From a checkpoint of a small transformer trained on Wikipedia.
Size: 15 layers, width 192, 4 heads of 32, MLP 512 ReGLU, vocabulary 3781, 9.36M parameters.
Each number is 500 + 25 x the weight over its row's rms, rounded and kept within 0 to 999. Layers, rows and columns count from 0. Numbers have three digits each. The size before them is the row's rms in percent of the matrix's.

# layer 3 MLP up, 512x192, rms 0.287, rows 462-510, columns 96-191
084:497534504517474502478520494545477497492499510474483471479507534490513518543452504530537506521502528498506505462516482534504484494474492500467531478509486506556503507522510486465539531499520525514528496504492461517487473506484493491519461520534485487511512492455477513482523511507522464515
092:474536496509490529488467523525480478492539488548544465483497518527475509471538553533492483490467539481475548486518539500521479466515457526503514537503494511493537544500503504530511470491468509527459490551523509511516487505519485485517460514493455459526522536467452457460480480499514493502
103:538508529520448496469518544479488510518490467510492520496537512496524499540454516508549488484532554490516495473495498478537540507551491498490518490518471537530477529478518532495511483479478498477489501517505510531494492487474465538596437465480507531515504522495470505482525489506522511494
097:501525535480460513480510485524541479502508536521473530524485491546501456446490483437510484527483484535503484525512493500479440525546488469499528478479488530475517504516511484515483489491508501504471499502525476478502488528521513461535507495493445504480528483481457487487496452541484499520
098:484480488521484526522550465520486468493528505477530525543458517547519495460476512482534473472494492470556501489527481500519498510501518493495513467499496528482483506479489499524452505479473492483479471503475495471441509515486506507487526471532508483532498481460471510505527492496486474506
106:487471556498524514526499541566527520504497494520468498497526546483553506522515501492477488512509515512508529501424491481485529471511477541478524432489527499473521487484497552535518477522528527417499484513516510506491501500498461482539519508517505493478496476483490523537473524473522470480
110:510493515490460500451485509464470531484441510552485488489538481471481507502518480495529527511496540543490541556528507540449493532493524487544464497530503487476518479470536475475485496526514488530477517468535508480502512496492547475506504518471491469475478483518485484497529474533494490481
105:515500497465523477514520468499501497440475508479535537485470508465481533512526483480484501507519461473472507480507475466512498497463497525528504518521485488479463478485507479512528502542483536513521540494500498455495493502514501488507521458500487461501493486498485528516497491484469544540
094:489496505502445494499455500504538524467534515523510450529502503498513523476519498500529505458487466489524476448520500540510476478459486497526445504454496514560492490471497490521467536548501529502499523523550514488468493542507495465489486512514486508497500565522477488530471510533491532492
100:525561523493532533452511506458524487473512511497507493531499497518529430524514553491497512524463482539531531453527505510504463511523499486521468490474522497501524472515464444513502513487501465458497499516494506497487466487469510530484519514531524484465489510501486490447510512504488522506
088:527505502513530521519512493475494454467479482494538549470520508525499523499524491531526494505459502508521490433485510499524524472522548468466506488498504456483496437479483463487533472521450526509524497497514503476484508445528486522475486480513529509510511537470517483501500482508517529503
100:517488514489503523479499464520508494471509520512440443474530530501558492494485478467505504481504493450512480508493499491512500517512518513496498502496453516487492524527517503485495491551497490456467522541465491466525463480491487487471508548505500508490488488518500512533523532497479532466
097:521541514548552505529518493530516518483482521497537479513497475511504495517511507474467504486490511514481525468494504534484498512477463489525488435459517498455480516466489530522480464529502456458488467516520515507511482541509484494424537496476502459481497528514524528474521493530484456504
107:455474566494486480502461454506519483514483464480512505518463506530503543467504474496468531519500502486494485468496487483479526523477476511479509506490501505502512515505505522533493485534466448497523505497458533491472542538531516499479460485485456497534502497542458500486479453529469487507
095:530469482537539512480502522554466502538479528485521489472510497544543546510472488508522486450548521504493529495516515494502522535510512510490527514502499507462493504510546454499525507488465541487452475539516491542480524474498508485478517479474507490515494460516508462480488470519503527529
095:559518490531493492523468485517493479498495467505527512464494547497497512492488501530459476519477520499496521524495520532480508508531499504517514508526529476494481504470481530502520503482488477522545526502490494462505511509561532513552497426521544487486496486461509497496493487486481504447
105:499536467469510484517491487501475520527486539504479469506526536532518486467499555484514473498533501484499514451514491495529483424491442525481521519467528532527556505500505523527550497498486548474459517516530499477516511516469488543481540540521530489501502499535547465506484534489509464538
099:499493505486491521545478499456446512528482530474464522535479473531489503492511533480473501530466483493502503484465529449523480503494509477503502517474508501501501513496544526547502519497477527495515491549428481516467479472467502500526492519499460506550485476513486478454524492479474455508
096:520496468494483498492505481516513547521506518564530467504517484491514529462457507474513531545537548522500466445477484531507453535502546473482496526534471513451532506468493513498475507470503476495510485516544493566517503442508458499461512489492530536497542491498477506485538463485484518500
104:501515517516429513462470457472454449485561482504495526502489475490525460482531500492512458507514515524488506545499512488486489499514483477485533537529452493494492504465528489516481508518526521515519535555512505481514507500516462491489543527510510468480523537478532522472503459479520516528
098:482506519526496499473509477499485478515538479527473493498485485480511428464484507491519506491526554526555469485545507532529511545486532461481543481479504510526483509489512474495505493513531500508502482451507550462528535513508468510510505481499545513525521476500519450517537495528512467480
109:486433493502534457502490496494487537486505523532531554529448491461511447513502496483490492495486484515465488503495503467503482465467533465468519525509517455495529492493495522470473530531490528496523497503497475547497502468502513498476489494526505519544514501487466496509463505453530491510
104:515518582480503476458506506539490503461534485542442534492520500508500510493503458498472528503510531532498504548471526486490505515534493523504495533529480494492530483480487513462498526518524488510534503470491462498476491516487498501510520447517499513459446500500520484504505452513537466504
102:520510487499488495490515481508490537527497480526510511507517477484525498439551500483490521522520483475530465478531483532467486518510488476492518517493544516496527451493476518507562488494523501489479462497498499498486488458468495489535500520466492489494512502510545541503477474513497502473
101:501491488484499515496530540530499506535529490520491442480542529532461498519555545503498446480539482544460516505500500518458483522529469489498505474481477513444473496513584510452507466480492514495491506474524525517494464495513527520518484482523500519508498489501469554499467504494530513511
099:509478502461534491507484453513537541505503530498484554483496506546483550503470523521512533509520463479493541484515483517501492485488538521485509512515536474526491532483538493512526486480517502490449487473509485484519456470536566512503534498491552490535502536551451468503545480468529507502
098:496528499512497525506467476499514554525525509490518556504503502483477502474495503486425481517554497512496495508488563546546478531450510520521538531515511492481509508455499470502503469497472458445491509547477498504469511507492468513552467472518511492511521499495482482507470478482453510477
098:522493471494534489566477477490517504513488528454536504545476507452458473482513473490532534497494468517512503473511445486454490544491485468498445544471503514488513508493521483506513530509524501477506464499478491497522532521455523537481528531515501481505515537461521452441475557506447527522
097:481466499528484491504506435502520509491520540474472482479525520531521528494519570485520442519517433470489523496525513503480543559499499539543542519490445512513527481500468531513522458538523494487514486501502467518481511510480510496521537485464537504492470482460489499543503507495517526488
106:565458476536527457437507509503518514511523480520467507471536484514504502521519506518503522528498497516475537511520506542516514537494465468492480464525510483494447515492510484524500520520486555508462482522506511495493475474492528485487485474444474466536512490507485489508520517475489514480
098:441505537468473518516487478517484527491510512457478486481511483498456496492529486539516492527478546528541529465494516441509474474499491476507509480500463501483482495494495508482479460503523511487491477472501459442494522502507501478501481493472523480494544520503483521509503482516553532442
105:483507532545524525483487503482495478497500511526473554498503523533473500497476532544479493520515514533506505459542453521522492499532482487497500495487488512537538521459528496513517477517569473537472538525522509490495487469508491442517408491534524511527463520559489494518462500490501509493
101:513531519467536508516517499495472500481480523498522553480516483507515510504470491496517551515520550539507506543503481510490508469482466538484514528479483500464483542462498497532487490519564530515519462475474497504487470465513524480470481508481462540503524468493518501511518504528537453460
104:495496469534536484500524492495520463518507498530483474500512478502492457536513488502487498513538512554506545541481501493499484506510435478515487442530487451492483501517510543514489511449495506515508472474458457473491479545462518535476493466465476456511498504532495532498490428500477521496
099:483471509533491463498558503463471510475479502524506526452531558488528508509515458499527523507534542518528488477535516518468473492516478507522484521488540522498539544491496504539483508450483484493472514524484535508462489506487523482536502529527488421513490470501539501499508513539492487529
103:535518471514489499499534497462519545490478481478516458506475522481556525515491536481510489459508490453519526435520533558474494486535516519482498538524505514502523498441490537478497500477514496520493489498526492523491532518477482468512477523502487487531490451498470467500480472523550455486
098:536499499536497550510501480544513521495544502499470504465505532473488499520457522469500490511481525432492468504522484527498505476500518463476494535532511518507484494456507499502515477492456523509540492496489509477467478544502530507516490502506480492462471510531490483509461496449510500513
096:450509441432511503469478475497470481510483510504490493493502525465482449481511540504556483486474517480502533492498493472496543452501493482522519508491483507498482503493474515496504484525518451492497475492488508485534494532531543473555497538529508522530470472555495491465544525510522499544
106:512541479539479487503461512503506477479509483502474551500527498464486467507487507544517460465471497525475522487492497470480495502478438523494520519478516512500514462526482537498522510496500473476515506487490501530483507520464504536478518493485454511466444502543470492481436523507533514493
096:554521513521526515508549549514481489517521440470475519496496529559473491547506463533484505505509490514502492495508498501468451492502491492441488519471484502499527460494496461490501538482492481482488452487566492497518495494487500539457538477523505475481479459449526496484484475487487492502
100:500541486492521479529515505493460462488497465529480551498551523494518492521487505489502508485539493488519544538511502488537514487512542499500507511478528497533505509484492527529506538474481520514498451517497523531479473477537532536472467503487517498514473467501548480515515482463493571520
093:532501526441479534555502461500537499471487557490494499477523521507474525544505466470472525510541454506504507449481500512493492526508434492472510486512522494472524497485534450488484540518500482493496463534533528531466533526463519470499532494491517474516514522510516495481477492518496472522
097:529444497531508506504472496507504513517496482463513472547483519521488484511486461537510505448551481502515487490524508472488485496519483452526502507494483540482491500464538492503494493513501487480500485508486524492454507497479506523485525448454494523446455440485478490454477517508491517502
093:528496497495476504483490510487508471482488548445518504499433491497474539449503514529509460511479519504529453487468489462501483496525503519484560510511482519509471501490551499499481464489440501528531474493502493516466505473514505491477524541495493524473482510510516463461525472522524533491
100:515477476469516532496499472490488489495506539500516566505507521530523484472509503484462515504518534515554539505473491529494476571534479427512504497434510506495515483546494505500528495461532530512528518483487508507513492507496505484471481467481510499493507555534493475486423485504485491471
107:479496455498512524503480512519475468497492479489508504503487507479527462484512534508470452525511477542500498513486506536470477482486475479474492469531526509490491524456507459492482472480562500544491489468472507512525492471458510505463519535561501532485508505505491494517538501455504476504
106:535475469483547513506459517508508534501536505520518491491489490531511542517486520476511477494525465483494493505517476502545511480492492555485483483506484464482519537542461501528489545528563506523465484508522503497513468520527473490485495497516512532475524501521449521500524512475489502486
094:526508486501471514496474485530515469484495498476491478538543507451530513510460471518476473444514518473504445493515471502478473526495483479477524504488475480492467521505469484477479482504489482522476475505513507485474522487512515474522454527496503499544544511478487464505515472444521495466
094:473496498481464503555447481504504500507499584513484461497488505516483513498514528538463536457508467478487478455542464488486495510485520508478516487508494514512512523494487480481539493509466508500460513494518506477492484499474539514499511498495490470552515451509526500470491501459451513482
# layer 3 MLP down (transposed), 512x192, rms 0.162, rows 462-509, columns 96-191
089:516506506471510526500483482502500499524477480473482542542491513488480521521509497534499480517468550492507481485530514515478485448492481532514501495526500503503486513498462497539504520452507540507532518479427512476494448478508493543460483520485479534407531512526511532491504518474469489504
098:490457501479494528464527530490452485505519531511497467512481518501454497536441535511497479544549480542480536449443483510506541493501484528517498523460478505504508468500491486509508529523484465489507485517527462489491474533503483503492500447485525500482468461519508526510491534529492499526
100:509486534453504506503522467494482441524490538464497464543531502514552487511507520512529480498496498470483508525502550524511542478482463478502482478498524515518502527540460497494497442496505520520491526533528460478529499528505504497485488562502526479488519529494508518490463469531445482492
101:497484480540486454487523495470466483569456489488499490473515513530496523539498506501488548588498506492497524502491474494487498483473482479482470497515474500520548495478459466474510495507500487495532505462467463537513566485445487509474519485470514528545525516509465527479512517516515498478
096:497504501458476506522514498523543490462471518475534520460502487492504462514484487516499470494501490534519511461526494505502453483506538509468492512512472501493528506563520495475482503474545538473455482532474495510486506502529528534507566518525509523490517513482536451530453532518510554472
101:501488518493497488534477466471496538493521465523547524498503480529441496482514539491479484542511514495517491481524434514494463511517516511536498534473482476547494496503524479540514513523507480487511514537454524522469539487492532514479484471473501462478528506493491485478508499472491476445
108:497507483486539464491477490471536536498484524466492491481503495476514513504473462508487515509484490552516485521499502488541492525487475504503525491459477492486510460525533471466505490461482520498483448489570495539516499474494469501501490478515493499489528499503555499484444479535469477540
100:506505488486527477520511504505470461514487552524499472495463507472522525535505484525491524508469506473482505519457520477476491498457501473481510503479498474491496518454515501474529497532510488480493511512558494495489472465507533537493503512491481524500491521507505503481479480535497531492
098:504521521476500516496483521482515530479529513515524497533514535509523504511503470515521504475515547475469477542469504512505473479513511509461499475479486481461502483455523488486495511575541536525525457535498541484475497522454503503481524506497467484502532497547535516417494494478482523508
096:502468476474459481504537502534467510542501513492452490521499502491509528556485513499525502523541534485510496488519492517487530533504572463542505521512508467524483506454509506480457505502501501484491483538520507463522530514472490475518527464512527510498497527515521534485511518489526499482
097:534515509464535518462499455491469484551481463480534532460486531507515505513510532525505524500467488463492505481497543487482542514522524524497485511490445502492499448497489508530520499525481527511533554415540504489496471500507532529554501473471474500470517493519528518519488536504500524468
103:553444525541491478493514477531509532455489460472488516483489454502487513491525497508537499502536503510474505471473438509500532523535540502514476482519499498482484479488500549500511559535529456506505495518524483516540505533500491532487490474523508489467490479533468506506474521497509479552
093:467525535520486468469514489446554478488496466518452471492533494520435523499501497502534469460546518482486496481470532489487494494504512498491518494484525495534546494489465489496453484418484503526504508479496482519477498476461488488504443433488552524511489511489454472483512534522524498506
105:527570500505479520472496500490510481478521508499489487504526500467457451469531560502503517496483462473493518536495472516474453491475484462495483508474487467501519552513492488515538558497531489504490437453527480507503502474518487510496557518517541479506517540452513474544518496467513514488
094:510449527508466488499468487527532517497526489539519498484477504512490471491501513528514517524521475515523484448464509470513505472479511471480480504493494475524494463551453509532477485502466436516475503505512513479534473503502488544535479533495529539525460496500525456519541520498498529522
100:539455491514488525509516505489510533488526509571466481483525517497484450518521502530492468480468498505485503558533506499478512491508523491476503460496505526503482484505484504510511457554541541529493523494504459523509475507508507516482505466520519547518491493459508505503499530513521510520
108:497501515488449508510500532508467500461464506502517543505486529480489515484518518500442469478482499483535553507498492532497484521480497519503515543501502560482481503475460540524483481508526520450475488490526487540548543484531513452516499525518505525512480540508512460485487524524462532521
096:512494505482564539521487504509522494536478537512542520476512507505487524527498494545510453492510524494517517495497468475565472547475488496482496482512491499498515516501516485469507504490518492551469513501502509488511438449506510494469516487528515480526539513487533505486449490475483487521
100:533487488536530527507480529504546472487534513537514510516501506528484533469489499555531449499506498472507510512516500517531510503495531444535431534496498486505506466506470527532491543518504488525501501525474460467539492493528508519488518512458534500501496523483560475524516473463558494516
104:539501481477547548505554501469479487470556518514512504492458543474530525505524534531547518509487466505521528521458497543495492466493499478521484519528509493479539503518504543480480503511526491498474533495506531485558470493533537511497478518519456524483493532504489493465518524509490486469
095:542489485492498550514469504471501523500517492503494499448501493472504479531574483507539536445492513491468466505517488499501492464505515491519488472518500562475532484535509512490561490530481520515470527481491507470467505554483481529530525446524457511513471477501519515518514502458470559483
111:476495544553470461520497520544558517472507532493552517452516482537485489485513521544474531502472534484498513436500476478510549475500514497491554461529491485504471488485482481483498517520494516536541476509475491480499474551494516492498496492549484496486513479503516506466500513521492519526
101:515495514493462504513513489491525509485519475556532510506547547487464475476497574533476504512455474466498446513515517485496510512534534439506457529493514491502490507531523544498516518466499516481522481489512534496472536501470498516506485562482479475488469451511480537489478512496498484504
101:488479520495514556486526491523475457469496517505484457506493526506458511516482469478438480493539449519485540534466493444546475541474517552517498528536490472458471505527539470492498492475520489532474504477498516509534499465531507545503529534490546486481531529529493521490540493501506449516
100:542548513516464487514523521485500487497474468475511520500486485525499476508513524515474482476468487513512483531516523503491486452479530506444488507490517503500485466465463463523543491507480518504484494506524501524499495530516509453510555504534472467481497522506496488502453522510445515523
102:480483519522485553474517485539470514522519516502491505512473454498474510492495514534505504526491480547496490544503501460530523474477522513541527512456517496495520490499526470445500555538480497463515499495529519491432463519556498502505505508512487516474465508516462469544517495448531503484
102:479542491524493509533523543459468481474505514493453490548507548502452520452507479525455531579486474520490525527540506479535532491526506509467489525524476484458484513506516521524481492533467511526526477502485522519509448523521533550472525494498472535535491516463523522471464514513529480488
104:520459464527555443491518499492491543504470495501479532505487467499491497472485464535491458513530503491504487507507501510514519486472498465489545487521470491556523549533502522475500474460484488544462499509571543488459504493522491487530476513459522498476498500483539487466492528482491467469
098:483518528493514520519522540526463475513507500514559481521492511491493488559522518525490502514495548512511502526450503480469489499486492462476474480499557485491473479492488469499505497502475522522528505478487501480526521515526566508486492527527537505487530457512506483538519506473474511507
097:494464515502486478494503516490497466497514499447530492542490521492510509505528494437517471539491496537487492468519494509495529512495498476504513525498476489493516500521492522514515541511461518528475489467511531553507500532517504518537480528528518483492491489531477466499437493538480474503
103:478501491534474496514476505475524497497475504500536504526479463454546529485562511505483509461457491479501513486499564514491534475495496481468447527525518484492521525485483524478478502486518483486495455540538506468480487495463458534505480545484449464478516498489492481505488524525553534496
106:500511506461563452503493528518514508511531473451492519458528443517478478456502484505495521526505510511475489500490492485508478480491476499525505520493502458516536493464475493517499448522531517518493506461495505490506531502543480504476523533514525483499472528571464479512535507455512533538
094:466511517523490503485516499489536492478488495508480532518522494480432530487487495457480494497562511508476491504478475482466488498520533529489499473508550493501520475452498458499489479532518506514508520490522464498485498504516471492469471528505485469499502518467538489506470483530516538488
099:542503471474491523488503543529499524502542519465492519497529490514493495519525504505476523502492479549485534520471508484518510491455510465489526471452485523496470547509515432479487530501476491485462520454466495487503502544530518542498495478532511462471527516500510459549474482491486491512
098:527488514523488496439518493489469510497500440512488470519477462498509566531507533460510511466514545533482446511491495528477516517504476484494508502495515482491515521504517481497480508541487485498484507545481492530496470519548492513514516477471505518476523516512493533550476452499535507499
100:469520532515506504503461540493501474501479468520486532560500494497484449485545521486504520514501489500542522477503525460493500501450474496502444524537481474479511468513541502507485449520534512453522474492499472488477453518498482472539523526516485494513489462541452516511537500485504517522
100:521511495504553500473542507496553508502519503524508475522516469471524500454464519536526492529437441507485481498526489522536512520527462528463479493493506506501494421489492491481499527504494497504483456482501511470494554487511513494495515437552538501463501542460537442511511498514498487464
100:517456450498513486516494526464519486483562503542469500494501472500495491524513491516534499475485510454474468473523463479504521515499464503521494491490562494477527508464486499483483489535509465521501470545505540455529530495517472528501506498439527489484514502476491551521472514509520480561
102:493552500460480479500490527477490530514514465512493481519514527460497463495491521503529552515524486519507517513485524481473501509519534520519518494497500455525512529498506471495538511485505560513514498471548488463520518540479507530481487458509454529476487504521469518479576523510493521515
097:510538478484506483471488537496503496479502511547493555510492505528504517490486507486524543502535518524513492459526468470469504532537442534503463515487520483489514522536517501486507526543460469495530542512519535541518481507511506500524505466552497480516486489503488523519514534509517520528
102:498486493493524483495500502551466510504505530524511460477519487491516546464513517529454481502491524493524520534526505503518469500546495494487476520466486516475492517511505523509471464531532503508515476523532455556456482478502506483509477522457504519536499507476551506532539531525515495529
099:492555530494514500497471492501521522517526537493535522516524517513481496524508514489495502535476491477505498527523498502488479483498455488494538505497530494554490561464493461467512483497524505512484520543479465456483502493466498503485507484507481502490500505477459512522478473468516469479
098:519485470548536508479487492455492503495463511495572511471494511489488496502471498477522520492472500494474538479505480487493495484512521514524487543496473497528492529459491466454478505475500528524503458505494478502549522469539486507495465524550506544469493493497502524552511539488554480491
093:490445541506512492502482514520530508500492487521471491485510469538481519483524517524513544501498491430476549472550483495483508518512489501485505512505521508492512432560464527520552529467556471462480486508492481477489472553537484505509473500536471478497457501480479501475517513505457498493
098:467484513507496478504459464502540570484448523477494506513475498511485494509504510486549495497520505490506477475482469495465498493492502474526533539452520495471492517479521494523468510552439550516525492502514491498488486491504514518528509496530491510477507503500475486512475507503544506529
101:505536517529519506502457493532539490513465519527501510517480518524503549490482535504486523490559509532557495492507488498497509519508505494514478447491478512528486488454482514500534473505472499489527505516492475522514465480481494496550531470512525519501535513474514529506508478519495468524
102:493510487509478497499511490548475458483508504562479470485524504478515477505492483498513497493484483476502492462518506502518478514458491495488499485488476532520470472532553497476551479495451485466497507497464555523535507487553493486480494536480464463473500486506513500531470451470497478513
096:517529529505479503524500510453488495550502497486466466507515464480490472525481515515542476476512472483497460502479514479488534494503477448478497486513522490516465497524452459487554500536519490498470502503492507501532533481489502545516481530496538482468481465496505521502477511494506500442
# layer 3 MLP gate, 512x192, rms 0.273, rows 463-510, columns 96-191
092:507492505469538485490507505418459503502446549497493468498501499450460477530454516498493502511503493523467523485518464450534512521462489524504470502478508502523500503483488532483516518513482502478518512467557505491492511514539472511500492475496525491500461505535521506426494566502494514519
098:503502544501475531464523506501460503491515505453489481491546543532467506498540455518498505485494453460519527503465543514490473497507479505541497533496458482479479484496500507498479540526526468485472525537509508490514470513476501460500503520491490489529490485458536448463483509478497466537
103:460497499512559479489532474516446481494469506527525482491519537465498476465503543517456525458487482492488547514457486492542461504502476497526467511510485473531482441509513472483499501417514519456493487512487469474462481453505527535505519469501471509508491505497452503501492519502505512506
098:495475501518510443517440485459478474459482518534473478501477524492494507573511481512494488488485531509507500473493512509474524521481471543467491473469493504503519471482490536487491481533479479498490469433525524489464513517504477460507469497519456465476496495515491538492479480527549480487
104:526513538478484497505503529517423498483516494505473507516525515442481521471544523490535538480505514541474507522496554481509488526539505490452512523491476474517481484480531505486497520469505504531495535504461504498499512485493538501507505459450454490499499536500479511518548526525522513515
104:514476519495525461518465470493487512509525575505525525512493474509489465541521480505515465553489484514502548524477487501500494445466493550503530516524482511493502515478445501509512496492503452482509513472453539545501495471513501476510515495502474542497458479492535522542484514506494506463
099:512481514518550472531499519498485513490520505470528486525498499474465476500543501519508466450477502515476529505539515527494483486499507480503512531505484522509452524503462452538495496483543462520486506455501509509471506458468487473490519509470519507503503456512514486510486526521524464466
092:507528475521521426505486532470516481503504516516525486481548502558497500511510484489495489501510510497529498499473499544471478487522517501461487477532525501532522457492481545451451534522491511474530455489527518480508511496549474491490489507491474534512533539491533489500504486476469508500
098:532557515467534509475482547494532495518481478546513482509495517481518482478462494486547497532469480509517520529517495549483473499497462516506480475488504471499519469501496465480522536555496500501512494486575487497542532488451491490552491492467501469508509516501512561489511507497514487563
100:556524528527529495531442517515491481506473511504499485475515538510520467514503473501522508524496482491509523517484538515497434543535494488495514471531481471519530477500476494523519515473470515465511487505494523498535544479478523503535499493503522463452488453505506488531531492539514523520
103:487500511508495478487463482481501505505496519494453481500504493489564522488475505477455510438513499498471464487494480528487505497470517548511540483479523522499526522513484472497482484516527486486509474535518476518533441465450513480517515596530445512494483508482544494519508571484451517467
103:497452511454515493599462491502518521473507455482475532495518507517498437531502488516521503462502443479513506501475516522502489461515520513516516500505437492491517481568512519520502528532457544517506485517489513470494472498529454504513477499492550474461495530462504547506472522467484471517
102:497475516467509508507507514492460550484470491481508527493521494526494515446483470461499439499469527452501492481511493499443502484465469490564516472506487525531511512480471489466523507513500502535488504468449479508529489483478488475498491510550490519520542488525501490482506481496523529553
096:436505497438511512490499502535515532487507496503499530495490466568513517511485505514484529495489462501532429559498551494494505498524491468506461517508524519489490509535515504499505514499508470507482482523540489484487488493465522497508462512494556509490496503516531479503504510504498505518
098:479545547464476503488467469492463507516482513502505545519511524477481522488505512497507508495487482521511512487476525535514499485478478520530564517467473520488502522478475486530451533533481548512537487518498473526502504490534480505489499528524539475464477494502473426506527503499468513498
107:463523487503526447452467499535441497521501510449505578482473549471490520521503479491532511477534501501517470458524510469478485507516481474500489500547480523492510518544466471528459506483515502558528549527512508523522505483509504467484491472482513525480435450456529494478486523513504477490
099:522475502512554502506490486476484475514480486500453468507544464532464510536497471485543451491510521502486496527539515499490485495500491499534526535502518446505500494450497533519513511551490507480489490431513475454523463521441503503504528519449514487533538488499507507473497523495460552515
095:472519521519529503481490480495524528539528489489526515485510512495489546495492509528517447540504498489506525476529458492520481459485500474483455540485464486516520515498506529475466490499504503555499517535498498437467499488515508511470468519524491482466474497463511502514517431470496462489
105:534545532461475503504459457512495470466528499521471541560454520464506479471482541496507475510457487549504501532514514485516540524505519506468467512523499480485520484520527504533495493516495514544541507498485503552539482484544500507514516463529516448451493505467505513536503469565507492525
099:529549505473515486475505513521518545480509523533484499529516548490491476486520422528510482472499515515523487513530526512479452515477496471497540522492427525491506455536505525490516517467493489523496495528476503489452497492496510486522466488536482500495511537519496478531505496511467508511
104:475506504459521497506504478470479482483509516482460515475502484490481495484503497460452494530458476477508508509487522516513508514481524523491513544478486521493511507536512442483505506510475490528491512479503547504472507498507469502525520472464498483475492496495484479516490449428474494502
101:464509519474514529470525518514492484445438492488483471533499480511482472511471482495523504491515528481509490520488516526485540446503483465483514552518465466499578500485526462513492488495507465461478506522490512499484508480523483520518496507522484515482515552515532502513488456531506472535
102:479507487454504475475466503529528500458513521486500505526506513490492498527494492482556522484492486450488542479490522490523495510448506527512497445488458501524529476515496478547434511501528463475485520480505474561456530503486530528492451508506497494520475491475494490483516491485477508516
100:469512488449477495556528495502497491524532556470459472553497484481496518478513497470500523508500511534452532489527488512489484508435518526459549487519481509515495468519444504525466515460521548477536486527486472511484470505479471516539487502466467506470554478483483484496513511502539495479
101:503514460482494506483496474547440515494485478483499516469522543513481511549533515510495474487479507484484508546499501500490534481469563491528480527525523461481501457480504503456493538447473463506502473481567506451537490495559558496499480490496515457483473503472520523451474519494522493515
098:480543540491515477461506512469516523495510477484510489496499507496487481453482511436483453486494453542506521510499516440511468533498503482490515544478488508517477539506503526483504459526543509467521517465497470465488507469521485514542497525489466510524503495491482503545470472519506482526
098:486499462533511471504468467540440527499465556490498505478496528517444508492513503490517497506505454500518481533532528519515543489542500488511532497513492494506466447516520513483519510490492464475435519494480499467486498479495484498505489509486535476508503503507526445499490503449493474483
094:499543537527492471516507471503460492506476534502487494504504493505479519467464550503486481497499492449505477530527529506455499480483501508509492482509463530544532500523531507538490505514491498461483534476508450503473518511536529462488527496476505526508535534455485523505489514504534523522
101:486537449490506480508487483475493507535494521514534447520496553501529515480482523555502494501530499494439494512488528508552451538472541520507474486505490504500502531465469505498504516515506521480517479450504512502516487496512529492548536483498506505484497512521501471537560474500524495541
098:488478469530488472561482486484494474489521538519459466521481483490489537525486490518523499497482541491542500516509525449473495540505496521499531508495511523467465487531511497529500495491526527454490502554481499478492525485488514523482489523517542496513539496478464496476527537486572505491
097:526536462470487508554478491534503513498478513489512481532480489459515519486523505511471493501536522499477525455473500485477512528452448530477500503468478490520493491528481493482544541502487494476522442464525509490495511481471485502496526510448524515523484484471510509515474542505498447505
101:462504527460501474470518474515497486547494488496520474480470486502486496503498536506510510483469526513516500504500535500460441493496498514509484500485477535497507508521503500501499476524458472516513477531455541494477487489436463450471519456515528494464546532489471478531478519533499476488
105:473495485505520483526480557484452539468482492522523502500512509552505508524442503536487518476511469459490471515492470511518533500493500523535510430479438489485509532490533481544472507502484499488486527512480520487561487512512515490463457507501516503577501509475531477463521502493528509498
098:521485507484470524535536533458444520550486496504485524518510513487528512523515457490487448468548518461525465469563494493563510494510490511540524479527453480474488510466512528485502517505470505514502517499509503521506472471471478505512454547515498521508493506487497469517502488485518556468
101:463488477491514496453476563517512485501536492477494461512507481492480537507527528525494564503504512535468499491473508490477521509525465506509488475505494498539490495507500465503516488515533524519493476497487528493471506486447472466476506497529436506545476532473512540538528433515518520551
098:511496491513487503482495501491548511513480530513488480496542526444508544498509477514462514542457485510533515485479459495487528532514504497527490501490454565481518502442499493480510517477509523521519496460525513487479492501486468481491474502480493509490530526497556474516516460509466483484
100:507525497512509515497523526442510516490503514532513513572431516478539473535480526494522504497519506504516547482490512496504502477469506523535483450461488533516538485464480535477503509528461490486486515484542534460474453492518517455499472520486559436497496542527521488504508502485488516524
100:476530521512496462482486469486512512427509493464473473501503502465501468497498505464506468511526502529499472455531536548507504503459532532519539544425463476491482477519497489519550473552502493506516510504464479480513501493460528491512509510536475547494511511530479476480496545480491518486
099:520498492506528476506478496522538520521476516467485479510465546519442502523448494508496503464474501504538486546463492572485499514491517497448514496520502515475500557446523519500507478490476476468475503518536476525518487484486484513474543481544482461520512463499476501457498481497529445480
099:501496499489496518534482532515530478495468499454512485497450472533497538505518445463494440502516497504519474467473507508487504512505470515546497528570503524519477488473503505492504490559499504510534538496518519501531517520480477444546519482491524491531487521520493476517477498518496449485
097:488541492517447446492514494495555528439499464521486451499517495472527495480494530509516550475477516549484552510490498523506531509497500502496434499506481476483493474540504533482490474513491516509513525496548480489539534492466457493522466491515553476494515511505484514535517483509501495489
101:497503539529494496499509501538524548492503467478478501508519524472460481530505513504472516509480493489471487524469465481508491529484465451486498529501492453476505501515492505510506469524468510530513555456450501459501510492522494511520504518485492457461534513515465513487491471450553498486
093:498513468465505478500490527460482520525485469508492471508504522497495476515469501460493462527486487521538517541479548538513487483464461487539470506491528484470475502427519472506476515538514516513523510517481496567481523487499472480498523473494514519467504494556524521479518544510462519492
100:524494492484527530438514490498480511538468515508483507510528521482550522538500508508495466482497482490558472517535490498494534474481492492525514510502517503457474483517508542452501513521423514524485484466485491500481478506490468480509476516478464505462500488452521554527523495520466480440
105:477491523511515465532514507463497499481481511506516520495477541518474453513476493469534475485517530515530466507499510524511503496466533483489525503523494482454491473515476510481468483502523514526503455502498485467478518509491485509545510488464527445547488519485473521501480530548506539487
099:464511462478476495499536505458499506513481515519503517509471520483478508555534476516525475508552500470526515522515540506482479520522505504485545545493503508494531500501452516448491480499479532550481494537485524542500457483485531477492518488518476524492505505491536483509476532479540512502
095:478558533489469496519527489485470466498535511454490525515481502468511527506465482518511522507490490510495501476470495479476504503498518488479554487518506462519523505501480485571545493450502543494496467490533482554497499507468525474499497487467490518505452489505486490509494489510516514506
099:508495505505521531460470506538484511534452523500509456545526458497555454506484520474478489533505446522525497502554511522534497516511468521470498506505468506550541503459522463484503559516454546508470491477459492482469506510500486513530509483522433505506504464488521496482465498530485501507